config.toml
num_hidden_layers = 20
hidden_size = 160
num_attention_heads = 5
num_key_value_heads = 5
head_dim = 32
intermediate_size = 960
vocab_size = 2239
hidden_act = "squared_relu"
norm = "rmsnorm"
norm_place = "pre"
norm_eps = 1e-05
positions = "rope"
rope_theta = 10000.0
rope_fraction = 0.5
qk_norm = true
attn_scale = 0.247
bias = "none"
tie_word_embeddings = false
parallel_block = false
extras = ["some layers without attention", "local attention windows", "gated attention", "value embeddings", "hashed n-gram embeddings", "a smear gate", "an embedding shortcut", "learned residual scales", "skips across layers", "capped logits"]
init = "normal"
init_std_qkv = 0.0376
init_std_o = 0.0
init_std_up = 0.0376
init_std_down = 0.0
optimizer = "adam_atan2"
learning_rate = 0.00158
beta1 = 0.95
beta2 = 0.98
weight_decay = 0.21
lr_head = 0.00708
warmup_steps = 331
schedule = "wsd"
decay_fraction = 1.0
decay_shape = "pow"
final_lr_fraction = 0.0
batch_tokens = 32768
max_seq_len = 1024
doc_mask = true
train_tokens = 243200000
max_steps = 7422
dataset = "wikipedia_en"
Each number is 500 + 25 x the weight over its row's rms, rounded and kept within 0 to 999. Layers, rows and columns count from 0. Numbers have three digits each. The size before them is the row's rms in percent of the matrix's.

# layer 5 MLP up, 960x160, rms 0.0859, rows 655-741, columns 0-79
089:496491513482521540486482549531507527484503544462498500510494500503508480478500512452541525545482533481486483518514470506526506550512470489546498467478499512494512495464488489534511478537492507482484494469542477513567476492505490548498493462
102:451480506504506532487481473506495502466477511494512451443483511507504531463497488506441537439500552507466521475498507474466532474505508502436520518553517497481512514507508510464541494469491528493494464442454501490519513502511471516492461502
094:418541533529514487470513516482527506507498478476508508490478524496518451466547515525516535527491490522485511453508471467522533492503487465549500511511468507549504466453476489507530500493541495490493491532494436469478536483471444515498490522
110:490432469511461507499483559526468507483515492483476489502483494485489499440525494526512516486475510492485492509458514488465510507487523489467517462488491513497466457451528518515511488519479515461478467484462506472542466481479430515534451465
096:500493504472505506488498491463505527524522513536529482498506539496485501493554504492514529516502571519519477494498483509511506528500501504530485492486466523522503493523501516463456478474477470483420477518472473479515537515474480522502487519
103:487470484484500494482523473501521479508493524512502511495457510477509512445486496482499491439488500475479458519453500502508474490494511477478499474535503506511482506479526495487522497478497440511504461463447500532515507507533468519489505554
095:482511501522537515504525482495493519504485515535509486480516518484476511487502527507526538526525511563501482486550479511520509461505482538508522471479479537514509531526474526530551483481520509499497493452512528461527510514443500484535504512
097:517495437469520511510509511509490502464471476554511462498480545486532548498569513466503509501502525532506528530471447503482492461523503502501472488511487522516512486490493482505553503520532456475500498490508514497529484476486529517524515484
121:515510478469503532499476534501471507476492514551466496508497525473501476534477513489506483521469514521512494453501511480536459541491508502516565484527434549505535542499500560505533520514502506532510484457500503485537517524456513494563499453
103:494472508484487513486483445476503484516535495531516520506504489501483516486516481484503547508496478560477512476522486503495501497501507524525507505491490531479445478507487525524536504497503478505504473496486453498443483501504503542497517517
093:495511521487535529458553503534492489469491486527507479504462523486530515513516504513446521474524526510491510473480530514570459514494530552520531518525515492510426487484515462476513531533497512530524513503475511505524492514468510470516479483
101:457464494457475480505522458467523479505465473516478498496491524455498501518534474458505496443473487496511497499474455426455490501464505492492498459473446480517482482514501524467506519508475515473492455503515463479538465496526504538521509507
088:483532478448539480470479503478496527522479486488502489469457513469491483458482496506478518500481513552461496483473519492504529510512466495508545502498446499510520511463492498526531467500481512551493505493536491472520497484502481440493493563
090:497519501520539585454456492534502501519507511479467502515499505472518544511498489491471528433463535513485506474519488460493519475502499491512499503468486501505511495511494494516525499469500511477484453495460508535500502486482483518512491567
102:509486445496474485503491482511483525493504501532489467531529509468470512507539496474450492497505524496501491483495490536533525536505475494498505457538487480458517506488488509492493528518538514500501519466489525524529531528466525504490487468
096:474491528513540516505507515511486490518514497497530514464475497497526516496456514521509539483461494455491517521483517503497514516486454477454527463525484490554539500462494517504471476481457472460452521522519506472546456532517483521491470479
094:416442503514476505471541534515516533485486529490472502522495495508501504493457515512497490506451497514506466488525474513499486504513515507484499475528501538502498499494567490552537532494491510503488495509506474521496520496499515517508504550
097:493482463489508482463474455507497511498510497528523478489513498502471540471499496469486510519500500541480454472499527501486487524490516517549473527492521551478495520505527517476523518512497471512509466497497526460507481498483471551479450483
087:503520489494516509492499519531521478530529452498452502493509493505505550515534521446492506493509479507501507515439459497511519529525453550514545507532459511516492534503499471523517506525472496485473480470442507526479483510512488525502491512
101:499468497504533464514483541546525501519462502473534497510488482466540537491485532484456533490456491535509491466463497474523507523481472486500516510501502510482465547507521494485481535554493475468480454499510501519534461510520481532539487510
094:526545473517487543508508511478509501471505520500487479500498523493560473508508530436478499463496495497486482458515504472493503498478511509525511534504484534533472464500516499489550567530486473491511474483472525518488485554491496497570488534
105:460492462477520497457512522486520514474518490542510435499479535471477479478532498495485504507485476512513502486473423494487455516491527496525520467547490515499498493483516510473479503447453496496504530539498475506512523471523468505506514505
093:511513477475534504512495485501484540468537480537531487526501490481529449540523532519510482475467476500438509486528492501505437503500502503507508501525447490486524457530481526498521459490481479500480508477506467463485547494498515450558487514
097:487524532500452526504544511469469523464487480487486497523496510495509502445544488540497504464471510528548451504499463496518468499483482469506501464491503514528508514471512517478508517511474442466494519487512513455527485525515488543503482463
099:511464493494486569551555471499489500483472487497481510500517497479518487479508475468443533458509518520458505464483526452491493475486500483480542527518508501528505497486501469472481538491515511506468522480479482485498484520490511471510541532
102:491495497513499513500525444506481490520502512532516467512487535508487581463458498461503499498501479496495493515480516488465521505550510500516518514522500510501463463471497487541506492457491445490515476470488488457555490487497488491481495475
095:513488483505492506466504501493477509540486510531536499508508497491498485470520501468498502517451540500494487522446446493469544467468501490514512483493479486541483522474537497467460500451460511446513518501454506480535534492534482504506509483
110:488465475482458538483518494467496509501510479508494488494490488486520551502506523495511480500493470513460474482510488464513492466502477514492483461533466481523479503500565520549490529558512497485505543520481516494467472531509469449498496562
103:455534520489480520466557523490486543471535523493516495500481516488518482537483521518460479470520529530476513483519503461507565507509473477468558484525474480499444486489527523487554496530469494525505505475481517479465518521501516506472524526
099:497501441483492490508466567531501518514515496517539515498511491502485498475487500521494505523472478522509488504496515482489508496458492478523500464489473483535518504519553470524488476484451503474508465507503466491570485474519502495510470492
101:453461458478551493509528487535513486476490507501497487490485508496487476496441513517527524524471446493487436473477525503511563518509487500512528481538516518491519515507496505497492495511505528502482439495497498495513472526492503494536489534
091:511458488493469498494478492479500499542520489484483499514493466501503494500545535482492497492484479490517497506498462545527497462526497499497518504480490459532497443480498473516535552515486526497490472519509487478546456512511489540495506512
096:500505507463478545485500555455490504502498456504447453547490542463461467508497538488471509516462538509497464541484481506501466476484488488517496489548484484508501502506553495517483493535533432485474515480484515445514470516523500464511487521
103:493516482475487509473487479494504513492517490532509503547519495546531501507519534440464470462527572497496457508453518477434470496516518521505539477518516484504502472460477515512473499513485484501480481486490475482510461510502485489526409516
105:537464464479527534498532475507540516503483490509486498459480587483502541468514517497517509489506485561496465518482480496527486496445488524521496504489500515518437506471530482475505511525505501519477497494536522475529548517458492472470481537
102:438529513465479520461552514510454516468542461501469457506494502489519493502490496514487563497488486530467485498493518519472517524497500490486497490468488494486494531483537499467544527478543506510472490487454500516497466510500521538483511483
097:513473489492495534529478511519512524503498502513486529510513533523522516500522546453535504506500512517468528495459513476483509503457467485531493481496450510567448493498544493485516456461465527536506514456501511500530471500489448525506484464
093:510513490511487508494489521460536514544501487506507482491529484501482545538563528458499480509512541554530499486509474496488452474473525501496514523469459483488477494529493508518463555460521489489517515450526482473485517505519506474564492533
098:499519533501554473483509451528454501485522456485506476517468500492505505530534489488444535531500562528477454499557469504521498525469505493499510509509509503481507496509509535468492518487511465525539502541495513528498471485521480504472498513
105:483516508515489482449500495500517490515505462542469464541515554475498536504479493454498510508492490511477552494541468460461490462516487506512497480530470533513486505496521496459495538506460503501480514464510489485529524495501487483489483522
110:520533506514516496477503520542477512478501415540467523474468493514560533508531492504487497471463476506478478557481513449489456515516468509536506491491499561491541508490512493501525503491467488502534512483492510487516483546513504489517492483
094:490490498524546527485539562500500520477455486479496446495511545503540457484544519462496514518516540489510528507522452492523535493504485508461508486486510547531493517481488514473521529495490529492509475477513462495542457530495516476496486460
101:494492499531538459470517530543509544483499483531457453472484488513510499491526527495466489462512507504502487475527503431562464513493472509530491482505495503482472491495517528549532549503522497505459469502525506517517459519474503530538508496
096:482502511470515490503489495481496509481527535484498446539522520501492525471509557506501495529505506494510485515480476512510517494459464491533518489479504460511496465459527514482507486515488516476462485493454503518516495484497507485508479495
108:486463478500534506478537496503523489495551468513498496470522499479492536484450519485445551466490506509492477463464509478502522480470489488524499504524481499498522507547550487514541481504470476463532528513499520524506478538489454528483465485
121:505516513504474491495532502479538495476536494476469530493476569493509494505515478439447516506518512498462515515498480476508498498502486475491509508551490489532474505499531523480469470518506482522505491513500461512564452498495425503544500513
101:492485510491514508490481518539495501463509519561493450484468520514549492495517489497470489467565517496517513449491509506522470497488503503478530525552487520543495484486511480483490506515468481507520517486441529530472519483470513472485453511
094:460496499505498529513540509492510509478522509514504478489495482500533503519493495476502493495537507518496476525508497468476469469516475506506519472508439542536502488536503479390488482489497512521518527456501505461483525512501516456507450476
109:481495482476513522503518502496496514478509508486506518520530511484511526541537536520516535495453511497501495486480500473481528515485477491487536545468477511499489517496478544509487457551478488520463509510463483489521494486506475502475439514
095:504498516514487496484517534537487493476502478496465452500519509455497467482479515455460538538487518541509528499501509492514502538495457479492539500487526507511507470476500546501520530519526454511506508481489511496550509490496507488501508515
102:499474486513505514452529521533498536493527523487517517501490534450539467516490510520513503512521486484514488490485446491561470505475499500470507536481486479566559518461508499566522547500511526498486489535449497480506538522485503472538513494
096:510498518465501488508520512468476487515565498475495496493538540464494519480507522487474477514520495530431524507463452477471489509485454512522526537514503528485505499511492523481472517501487463493492489524459484521479512476489508505468512521
090:499453511475482470471486532506494532487474521495471495492445521493483453479547542501494529450511482506511514531534473500520477545520514479516549511476460519544478510527493484493532512479522496515501484483493511485532500485457475528461484521
085:493489497476495547519464509469503500499505507536510513503541477513491457497476519471512521514537497508458514516531505503510482531503497513499504500470497521513512480502492481481519484526495512449508473523452494470530494492441491485480469499
113:497495484494541523495496491499521498510508471558454493496472559494501509532531515504515484484507494473506493474522489465503517479498497528467489503512486481503489440518491476472531494509505514472505479451477454475513453534501532550438499511
089:483538479490541480476509553512484520513486496520514505496516554484479468479487510528487490517495506563492516453482515544491522514484501493525463446493489484526516470514494537525558463521476471524478491486484490485472509496509511492495481488
099:482505545433545480464524493515459541472487493495494487537516583487548452513497559478475528492535500563480469487485507507445490523490478532459563486487478486505499489488495514502507473509551505508488479532479537501487507475495501470494489502
098:519519486502493495433527469511499518531501474556537477512523512491509489509531552491490507463520485493513492454486512501444511466471459514508499454497485538499524505455500481503500492503515490495503466441498470506522583512480461462484474547
091:506522534471489482487465464500523501478533526558521500485519468468469490473457511486458550500472504513510448496541473502507505497454544518492534478466479517509541510531524463505509521494499501512477411492486517538535515501507435504482496534
095:488493485513496512482514494474425480468505451523467522513515497464463505495536469493484493504506570513537515556478495494487551494475526497499537531498502526506468449495527528494482526505528523531500468500503488500499490504491535458481466478
118:471514495497505520446504511505492505522505440491503509529452511486496542511557525498471537535462499502446484515494499488508535478505498478537478521498500483502505480536471503529544498501493463487515504507508503535575498558498521518500494526
112:460492498450481540500484498575484517486467484533478483461462504522495473510511521525471519482540467545512494512492530476535507492496470496498486464508471522504509515479534489485518521529465479515513471462519494493482457485516472516527443494
095:503496507474461501498529553526485510517532499493476475520459557492492472524499566509449491474509493510473492540486428511510496533523493527503518504476494500490523491480495507521478500506551507469514502537506521502536503492494518455502508547
095:476481500538501481506501518574482474545453468519488513485492493460497463520497481510502547477528476490474495507486503501483490528500491504484523513520480517502552527493506487516501499555500474493514503508459496503485493509512540480514555512
097:496445475531502479480487509535517570525507519546452524487474489519513503495487504513517514451463484489532512499566466482485493498545464524536482502495504482513524529490497514520483485507482543503453514519513498480543497504476502538513500482
115:481492525470551537473526525535462513517488507527485472495478494498484525460514479489473574465474532558481463513507475496533521528518500500494534459502492488518489476492508526514494514505468440486513507488473513501487500493510510487538510514
079:437486463479474489477515488490470559486517442487453440446477510481525526499491483479435490461526494522503453493517503487512485501490517528452526505479450498517539507485530476504526512485495510472484455526490495470463516495501475513489528502
096:488512519512513483462536510528521514482509463502500523474498516503478448462484489505492510488464518506491523487521519499505452486494484472496534494519510483502479542509506511498502486529488508559483501548456499489482491449471516486497517541
107:488525484449521522497510505538507571521446491483467483514433485488535458469488500485522506510480517500444507470534512506488509537497474531507497517511509483505515516440506502496490536492476473464477513504512513537452461491473501489538486499
096:499510522495460504481473491476506495499520503523503519541521502521471552536466504469496465507476516523551515519535488467499505472503528536536495503485473538499495509487502502497510530484503538515478478475536501501542464502462458549524460497
095:467550515516502514452518492552423511476532505491489523519532490486472524504518538502498528521480510493492473505525513506480536539466520469465484474515494490475475483467511485491553518485508503485508478478476490517502485493478566524490467531
105:496538496507537473507523526510473515487481480571484511478481502494491549512473497475472484484497473518513477537482453508474490489486488516468486473479480534532514527527501536493507565487465451495482505490480471460478497501538525479489512468
102:505441504521514515441556493491481506476470484489493526465497524504530493481518506500480502507482491465466507485487449434506514516510501565527502531516485491504503496529562521492487511523523485514480436536504434500504480499519505470485519498
102:515509456496523503460491506442488528469541492482493464504487530492497460470472545484494486519528471478481482465473553513462532528480510498497499509491459526529504486484558470506490541516524492466518473481491529491482481458482484522464498517
099:491539506495542520482517527465507525526499497550475492530505525492468494534503542459468506492493541569514455494498452536561503510485450517469505448502509543495467493532473514488461522523508474542512530488486506476495544489500483479452521495
099:485483521500484495487528482460483540517507467492521497544489551459540516488515525520509491495479501502517555507489431494489448494501466556543492510506470553523514454496550491506533522492500489485511485536515501505499521485493466509529498426
094:491517522457473497503499477532484514510489490576505515526460499486501473507478507473527496475487539537492496520468467503460479480474464526495504511475509524482481525511481497501517465466494491476521483481523488455515536507447459515482448501
101:461465518483508498447509530522493514479492499507477458514520490521497530482500475504516466440508557503487504529504472468488528507469457510512509462535486494565476474533573505482535506493498491516474520492494519484491521465501504494533479498
117:487468512497487484516490514492493494447474511517453519471448506486472487525552475467489506531478559525511522479473519489487507523515511505520523499500471512514475512462533553482511459459514482470460503464490490522500484515499519476534530541
110:487467544507512527494488489486505511506484463509497456517519536485470529522518499497485488472494549521526460531486529463499484486522493509506487472518492524493556489461498541506517510479532502449491509537495531461525492547507473503501518475
095:407452562507524494460528510526515503514475522504510467492511555460522488517470522526479486478473541526479490479495530512501489458486496461447523472518466478534492503495541506490548497491479509517512519458517494548479530514479474449518515511
075:456498480487470524459505488542498507473516516525493445494495526464517454505506497471489513500507532568514507506522463466536491502480521542512479499499462543489497524522494540540535521508474479522497476486498520456492481547475432508513508509
098:480503555508480494496528550503455527488502504481502458523515505496527540462522517490502494511518550547525511517492472503527479567497523499546498542511500513528518477497514551515576489517486481478500488480534465489470471540483505528481537522
101:483481545456490486502481506488479520466516451521456484495485489520491489554514521430475544488513512501473489461466486506534471524475482494526578498506499494508497501543513486526502478509521478490529495485504483514475478513483501513475519532
136:482520521508528480485526545493431516495497502530491527509496491483510511508504504467471510509486547518501487511520503498502506508513470542503520469495475556525484481523558492494481504491532483455448468519498488535474503487433500517506456518
107:509510452493547487480489505514501504532496499501550520468487498413529456483480483490494547522455486516466564481511458482524450507537504500498487487467493483499471527503528509472495524474456499499477487469474490488469484481499497512520520504
074:478484520478488487482514499507531505500528456487481522544467538454471504503529521492514497519424527500499502515509511451532481536520489534532524496527489533536477510471493499461504477495509469521489508501513486488494489489501476477514462528
# layer 5 MLP down (transposed), 960x160, rms 0.0764, rows 655-740, columns 0-79
095:488541501488541508523490525506513492495445531521511523464526441490529470563459495514504493533519470485486495474474493496517480533539449461493482488446540488474505541473495453536451505494534493494540480467506525519489527463515505539476511514
101:537495509512500500540440474497529513525496513497501536502514465528490509508507481453540457532478499479533499524501496516507464501534511534515475482510553495505517519497473501491489493495488465525508490470457527488499508522492479471488474482
095:499489519504507487529485509517466469510494516482534522473510502510486495524524504516510545495498511510477468500472557524540521525475533504503490502543512537460481449511480546487511531509525537526482540504518521511451486525491504538521521510
108:528493544498471468459498457493480522491551497515477504476501505522481529526544503521472553516530514501511497489487501487541457484515495519543524548490498468484510516517508502484503533521522532484528496499529490537490479517507513496521507484
097:523488497500510472496496492525522530516527489482498504483505497514511502559504471514497535482506495446489519541524521573518490450519519535479489466499486438517482509451461486493507515509480477505475501513455463492458482500493491491504505458
103:525446509485513500513480533448477496493480505506469528508510495481514489479518511498489513526520522508416517490538532504503494472505537465482502486454477462505429492474504494516477520489485465501538548506509505444523537524474519510500474522
098:517561498512487547524487511537499518476520461470473515507497494512523500487508495527500464497466521494527512475494507528491518555488496482494462515520533462518539508499532501478537549504493504516462476507471539509511498469507532524514499488
098:545485525474488518551494495517527486500500521521524504470516477550507487499474496533470497510489518493546491503544554520524538482490499517496489485514492483506527533510534487472494520474516510490481509534519517489495456497486509476478538494
112:498474479492491513486463502475474447484493521502434473549479513501494504480490475508522519524488514482519479497508528511511473532487503455529501490544471541507502514537472538488539490481516534496518465509518515505529507492511454492548503479
104:501468511520460506464524537486488493533463531474461518519513501488482503470467512509510510502474468500486493476502509508483519456501493485495499468463530511537560499505460497541525505534530523474518503510545496563539504473505500536447493509
098:503524513490478500486490487479490494484461500455483514494547485486464493545495502497511463534542461523479500549489480531492503488515518508471520497505533501510495512524487512507519502484528555474519517477479494515473501477515492502473530516
105:484538476470493492473520486517488485487486522485521480498469524471501491525507468509500483526534522516480554488495553501437447488510525527493506480490480470519461493498528444471524469537525514548485537451443471488469518479531535493485509488
089:479463490518475500511494541491520495532492512467448509494506517517485543502535499469493509483492491485491480509498525476526559522505452478541494478509478485486451520509513539498491507491512474500539513491504501502509483503494498521506477474
093:503514452477476512499489499512522489547511470536523482484532519480456482560480495508515434491468445514509521514550490526502481499519530490473501506507492505499535540494480462546487469509469488501534497499501525494485529494509486485465515517
101:516511491433546450463526486483534469526492528498527552554525522491525501480505518496503493505522478507503505522488542453458473477504493550451509486476477488520515495480494520559512470488491506528497485483532494504525486468478474474516496514
097:513511482493535527512494498490490493547500517544501518515526538479504493502486530461457502543510467499500447524491514490487486511495514511535486479474522529464494523543496484521500512497513504523532503478462516506518474487452510470460482513
094:534498477469492500520499513469518506523549501526504508513507491544488513505483510547521498506542493479482502495509465502488430520512484442479492498477528493523492492499511462533532494489490495486502537503509533517495460531537548489518500490
098:492517489491447533525500556519505513479538482512448496484560543481491515528477525481491492514474472458501505491501469490498523495469495536471505516514464460518521480512498501512458486506531500483461499443510517530512554533476497478478549499
091:564498522507467527481483512522508482500488502518491496542526500526481520490486508490529478513505523476488484512479502512496521530537478488458495512477527481504504514537465423556510483561554481506533473463490521518484532495461483505456499512
101:495519523486498496552496530527443474456528537476482478513520479514499489476491523509492512534512507512541505521529516525518502491473468539491515494462519524542519523526545501524497503486501503529473463479520519491490529490499515480500474513
096:535534493477468522515547506503469496491502514496495470472546510506488506510480498457434482500488474515471510481472517520490509525484485507493524492492512524495487523511515499471515495528499555487495475516476500490537494495479509503480529501
105:495498523531527502524517487435522507545476498509520524500509526457524488511475523485518527512526470492500508549516509470493476474489513487455482505474492509453491495516497475523523478518487531496490522500486512505522503454510496504467516520
092:498475514508519490554476519491487486517471505488458529466492514529483504463462517470507469487474498442557463510473522537511569516484479468501506510547500520489456519525520494467474546474489455457488482536536489472517470508496476510513460531
098:473543520499474487490543489491492511488500529469505497526529457462469486488478502465508473459472466507497446492483480526475526440508488493490547501465505509498524480566505483521505501506468506465518502497561500499512513520522502527488511496
100:506487479457503494550461516479505508545489549464467522500496501549468469478495521484532521544499527526535492481447496577506482496505556509534492489493483512483512493523480508496505513497557515502484537524523509488525518479473492520487533506
106:501531530479537475528470484487496492529499508543507550538477483508515509429502522471517502495540493491485501503520496498506453483506502468494477460507510485500479491500493519466516487515503441548530484483505542509473470500501497476507504458
095:439495462525482511502490491519493466517481487487519472518455535491438511487476490542484504469502506499539521519505491519508489471521470512445532470479536511475517500492507498520496528482527567518530494502481549475536499478526534488497499543
114:498493475463464486529490459525509439478477513500471532511485517470488496515494483476516437534496492502509468506510487532520478503521491513519451465508534505495524511478505518561475539532506466446519551520508498496493493534480509465472469477
102:487510500483470527480455454471478498507514487527522455469506510504505465489448502522497473488502512523438503519511505508499525453535465470459542481514512474479497557472490509523508501483502487484477545457507535551473465498488509456488504492
101:491527526462478505508488508506495483503490527523510535480468473534510552464469480523475457500471462509550513519492523509509468486511528492480494475443545497516538510504479514553501515477536516463450478502469498456492492516485506496510466531
103:505523503497496486526513521469470478496494558461493541524502516524485500502505507455511488524483540534490459468489518537472518509495505513497473516484523492495492510521471454451507493490509530517512486533505501494483553505485460532514474484
095:546491543500470513472497498487528476487495463494528497519492478502465510510476540493480525508491477516512521513484547513481511541511506503508499509506554480510548527517538484514506449495503480548502459497526524532529502524510564526502453514
098:486485506491502488526425508496547507532503499455437545517496504482473518525498563516503507496513448497462550474509499464528485501519493509565476518482447501485498519515540555517477508497497545535497504505557524465516501519493526509484487511
106:489512530521482551495486520527523528502467509458468479462507475466459528483492505490499501472471487509507480483528487547527514428501497513503508476501502508511496565541487508499496477500510532489540520459488496493516506473491544528469493501
101:563500520484466485529451494501510523499452527527511500517549521507477469485496456489511443510532457506505485496505513514475479514476552504526526496489556468519529498516486481466515544482520518518509498493560515532517516479488510503485518523
100:522501562515499513475564491487532536500442521487546533514547534500462497455504540484482448526512486493555490474464471530522506516492491466498536479483505476492476493477486466524484518484497496459476503485491475503525561458513481472501502518
099:508526497513489519503486492519497513511551541470551493484487477486509542474485456503464484513494481501483487473513501517503520468462494499542505505446481467498487463508515550519522465485501534511520481490497487484499529469549509504487500484
098:557534522490542483482524533488521523491516502499505525494475484522514455474481507499516483492521507470518495482520512489532506496485520509512459485491465463495466509463501481466494498483473500498508509519463472519457465534532467508525505498
097:517456498517496499522510496508521511491487470479502483513509475514484506532516507514514480503483483515540476471504514447516508462482511504515501472455495518509480428523488552475530506496475520479506528517524502469484479509520479487503467479
103:530506451524471500535504501522508533495462499501493469525477441474533476461489494525526472518489474511532498505513472494508518492544464487505455515540532511517458512515509490485485535549525523535535476500498450502476497484517505510506521533
114:517534491534489519517502521514483503503507466472486542510465465496480529497551448494491528501497504481488470510459532507540500489473487500514492479476489502523498496467479475481463525467513515491516541517481562482503491506535511463526513503
099:455503479505479474515476500516525485502457522472485450487513475498452490500500484504508512478519513512487447492490513566505530485522501506485493505514513507486516520524456578488500501498543497477489491515508531494473520485494545488486496501
105:451554501507503518448497468499509535506444487498555504552497485473506493521458506504510499491513508501478474468534493510509488452548472519511474503474510453499497520436471494510504505500469536496492533498558493492468510460514488510521506480
096:507496473496481525538493517470474433458528501483506536477527458484449513531509489506496470514507479476499508512508526514498487493509485524518503513476541494497518521522541557512515507547506542460479475526530506478509576519499553532472494518
103:468493512511476482481495500507505529522528528463457445528495507541485532506505465503511513516498531480498491520469504532491502504482471497496487548514491474542523542541491491483540496460495498473552528535494511506478470503465466520508464507
114:472488501456479463494549498485466493481495478467500502517479493479503488549466501493469498499568531459420529508513493511442484475554518445521498508522558509481490503450508525499524501492522520532553484455519503516502571473481483481474487511
102:498513526447499523535473509507514472517423518557504508484475529525437508478506510570503480531511484522497507477464484489476506481512487441514501532452480502520464517519532496513470486446551518515498462500469447482514512549492465524506484499
097:527502504492515460513480465450525510574526470447478506482515490503507468455506511449497526478491482502501471532475474548508493474547456513508510453504468515460508516489503518485510495555458470482521506518491481517499455522500486501517510489
112:485521518480532561488527486501479497512501532467512540494502467456450501502525464497515481516457499484443511503490531529493505479516484499491474467475515500525506478530473554498501468485520457500484496512483511513480530531511507516505519489
093:514491499463519445551459500522527514549539515489479495484527470513510470513498485466533488507442537539438515525523475487502472526522536496542464513485514495497455519491494514524509522535467505498521497510510445484497527476494493512457499476
102:519518487529519521529509440543458499500478517488466532508490501502545518434484484494504509552532470486512491452439518530494509475448541481463514520496529492502494464489502494509520501507525515487502467516508516528525532492465526536515498499
096:509456527484451526536517504510535535486499479481507499487521489508501508523531492529482476478457489468517466531520559516464469512482507524508466510477493519497495507503435510486500517528509507501483522492509542518492522483498464502461500537
090:479483500482477516539473504525521527542441512481503502483496469488508493504523496472462493496519487487493506502502485522483502445473544511494521516494450503474500458538498540560529518488526516477482518495533519489481508485469493489473503512
085:488527516522494479474498493495497516514554494468528532489496485498532530508512486535466491542470522494503490483537509502525510472491483522494473537531497475491458476474539517506476527502510471500486560506521551490476485522545513492538463481
112:544471518533497521525519493501499447509507506479490459544492476516503515509503481482529528534484510484504511472529442515478468504438530485490486540529526512507507449507467534502485527477492508496492501483519530527524502537506508536487495493
091:491485535502467474479487464467491542521499473515487497504524531524504486488510475478499512494464505443540473486510499512510500487470456508469540511556527520503520487478497518485486523470492472524500490540526529512504431479533494519512489479
098:484523486513483481499443450460506514458475511488489465517511542526503527490520492482508477502531466505493472548482515512494480497497486539506539506491490489494498503551501481484515464479508551500480502456538498496466526484525485445436472517
096:501475474491456493535460505510467435498461497454475474504545526496503509484520519507492477494511504512524481514495479452541479530481455493475519512483508539480472514503492494523532513486492503469487505498483507469525434507506508526524489502
094:497426473536516518512491530484495499523491461485470497521536485510497522482508515542491520505493484470490482493495525525491485457521462501455515492501516500486518481502498501489457517494510498480456520514529457444558534513548511552467489498
097:525480482521494452497475523493533518575483495493498477494475499519514549468522540472501477494535508494455489510517470504483442458482467490482484488507523485524455480504488547546487503520500467455499537534510506484517508539521547495479516518
120:508479529508478527497514513503486495555543520461518490533488535534477577474539538473495531518494473485499498518491497466523512501506537502516477518511511536512493520540424497500498522480462496511489496526525502521538480531468514508500501494
112:490505526492472476557473465501523510507444500509559503522501506504479463524483497480499456499544485453472551489482491487518468461509491516512482496456469493484481521516505459511481478473511496507500497468493457523505490497502478513525519524
094:452470513491502516513484493484475487522457479470452487508499460498472543535479521546493501514460483501482494477517465462509548435508488506474505501545521494514510473491549479494482515515513517494481550523538511497507518498490492496501493515
099:464470516536474495498508479500486468515496495497531500517483526500516543456538479514549510487489508456526495506483494564509477504495480499507546513524516468523512511553481450474525475498527517522529514509524528519536492521503478507503499518
098:491494493488520506460475419471513489500511518470474493518522498486453497510455474491509466495502460540475513499493495506509518487527507509555483539551527468531530542481443485505478476493489549489522501507501525545479550516512482475515517501
108:482522507522516500487506496523471491466512517494517511513511483497494483482520450493471510511499479478482536492471513497470460511472506490476501470518526489501537519512497509483492481475508516545504480531488549505482515463455538478537508512
076:521433513506522503468517500504549468533483533493514511509518491481496509474504498530500442516430512457545544479484537493506512476491506470527515530478513505465498506485495503546468485514501510478535533484498490540556469453518507493520505495
095:490474489498507474493494458527477469506485464540493472485473491488489498473525455542524507515474474496499518523511508499478495479507502492508525477519500462501524490492536521541503471533499442550452481512499525515464506520453465545510502470
106:525488492478534514522462519537479540506458505506518472491472487479479491521481473501519491477493475542470491471559507542492520541503512493491469487495540478483459494476473495490477494485511520462515561501535502529460474497548533536485495479
095:481536518515521500507514471538466483524523520520505466498467526484519511487514487511528526525494497523458490500480519545524469529494491510481527530522508494492505470499495494469526485533501492484500522522496504516509498511496522481491490520
100:510514542531485505471493541506466543514476504465511507527502495488482469519503498468477483502511492496510502513502467508445539480471512528532497486522536489498512484494482506486544525493493494505453532478480520480501551489481514458497492456
100:506515502542512492526522500492457501498483489506502490462466467505455488506500482471464535537522496528573498495464500523497528497464503515492514542507516501507548508484508492492484509511498521548473496474465584520511555485472535519463491522
101:500516493477480488511484471554469489502484492480495501516513506522512538494482519512507512509497526442516513532498552526479486474470505493492479478532519507571547460509497468515495484513500491518519481539514472495510489445513485506508508535
106:486518482541479547478538473480474494450507486495526522510503501467510473521483510501525501546446494501484487527534485500477548514479504475523539513509500490545488537523502480512532489497493501513499517495484532501483510514507588514512509497
097:500476496523481500503501484492488531467479456480465494485505511509515490509507500476498464498539521492526477488474477509493568502481518502508513508503510518500496445504485512469488523468516518493481477528507476505480467497518502491518465526
093:487494526481512506514520495482471509528486532455519493461511483462472481544479476525487527485523529492490457478516528477489460476520482562462531471499484485512509449464494522499513515470471551453515493505517485489437514515511532513525496507
094:488491485545496496505467518492525533467534463453480482493525507521507514504485480528511560510508456466475502491518531488469534558535522474481521581541468504512524492471532512489501507517509514516487490494487509547476480482512557511531523483
103:556504465499511469500480515495505509522496549512461526486487484548476533477516529510522483516457456472494477489499521510486467477510497476500492506484486486462507484500470507481511525524525485515492524549489528462485518479519557527494502500
112:498473518515449480490488502570532496460482521471491527508466485495507483512494424489496486549454542498511529481476490521478481504493507480500517509532513506495474495520513486473509502487544501505463540495514536529574498539545554539515475511
106:491486506509496525506487523516546506474503473491502522531471527424501484437473478482517481487438564512504522470516481490487465494460501537544509538504498501486481488507507480507476505478510509529481537455506489497497511512501492466478506476
092:566519464497527515535466538489493508525464511543482527493477490541452511496521501456529509519516479481476503506530490508512487521536519502529479488501496514506493470537466527525459543502499484467532480502475489462511489480539501522514485480
076:491527498486483473494496527480524473512538519507500484504476500417520467517476437542519521532498500521489508499464488531485503494498481469505504505496502462492521521490514495470493501516537519521516502502518463490465492490502509532495501511
099:504478502499484507559502471466514494495504581474512470508532473519513493523482517471500554530543490506441521527501501524494519532499499543459506512493469513521534497479490511518498462488503503503527444508507523499474525455508505504501501507
102:497471521495486513431505488539469509474518482480485469479531486481480462536474528482527459516538515491483532460487491545532499483556496506501520490492539494486502530553484508541507448506508518518504471473522496503513511486502504502441544497
122:492495477524497453467556479522479442579471512517497496460464477476477544518521519528482494529494534530495463480489505481527507537481492472496494495493485511506509471470491551517544489489538546512476522506480510486554495506500543552481512514
107:525506510513488572538492480489523514503498516560483492443518501492507491514496504468501496491493525498472472516521480464525543536514479556501478490493516463546489510510525540513509486474504527495505495438502523491451527491538477510510528526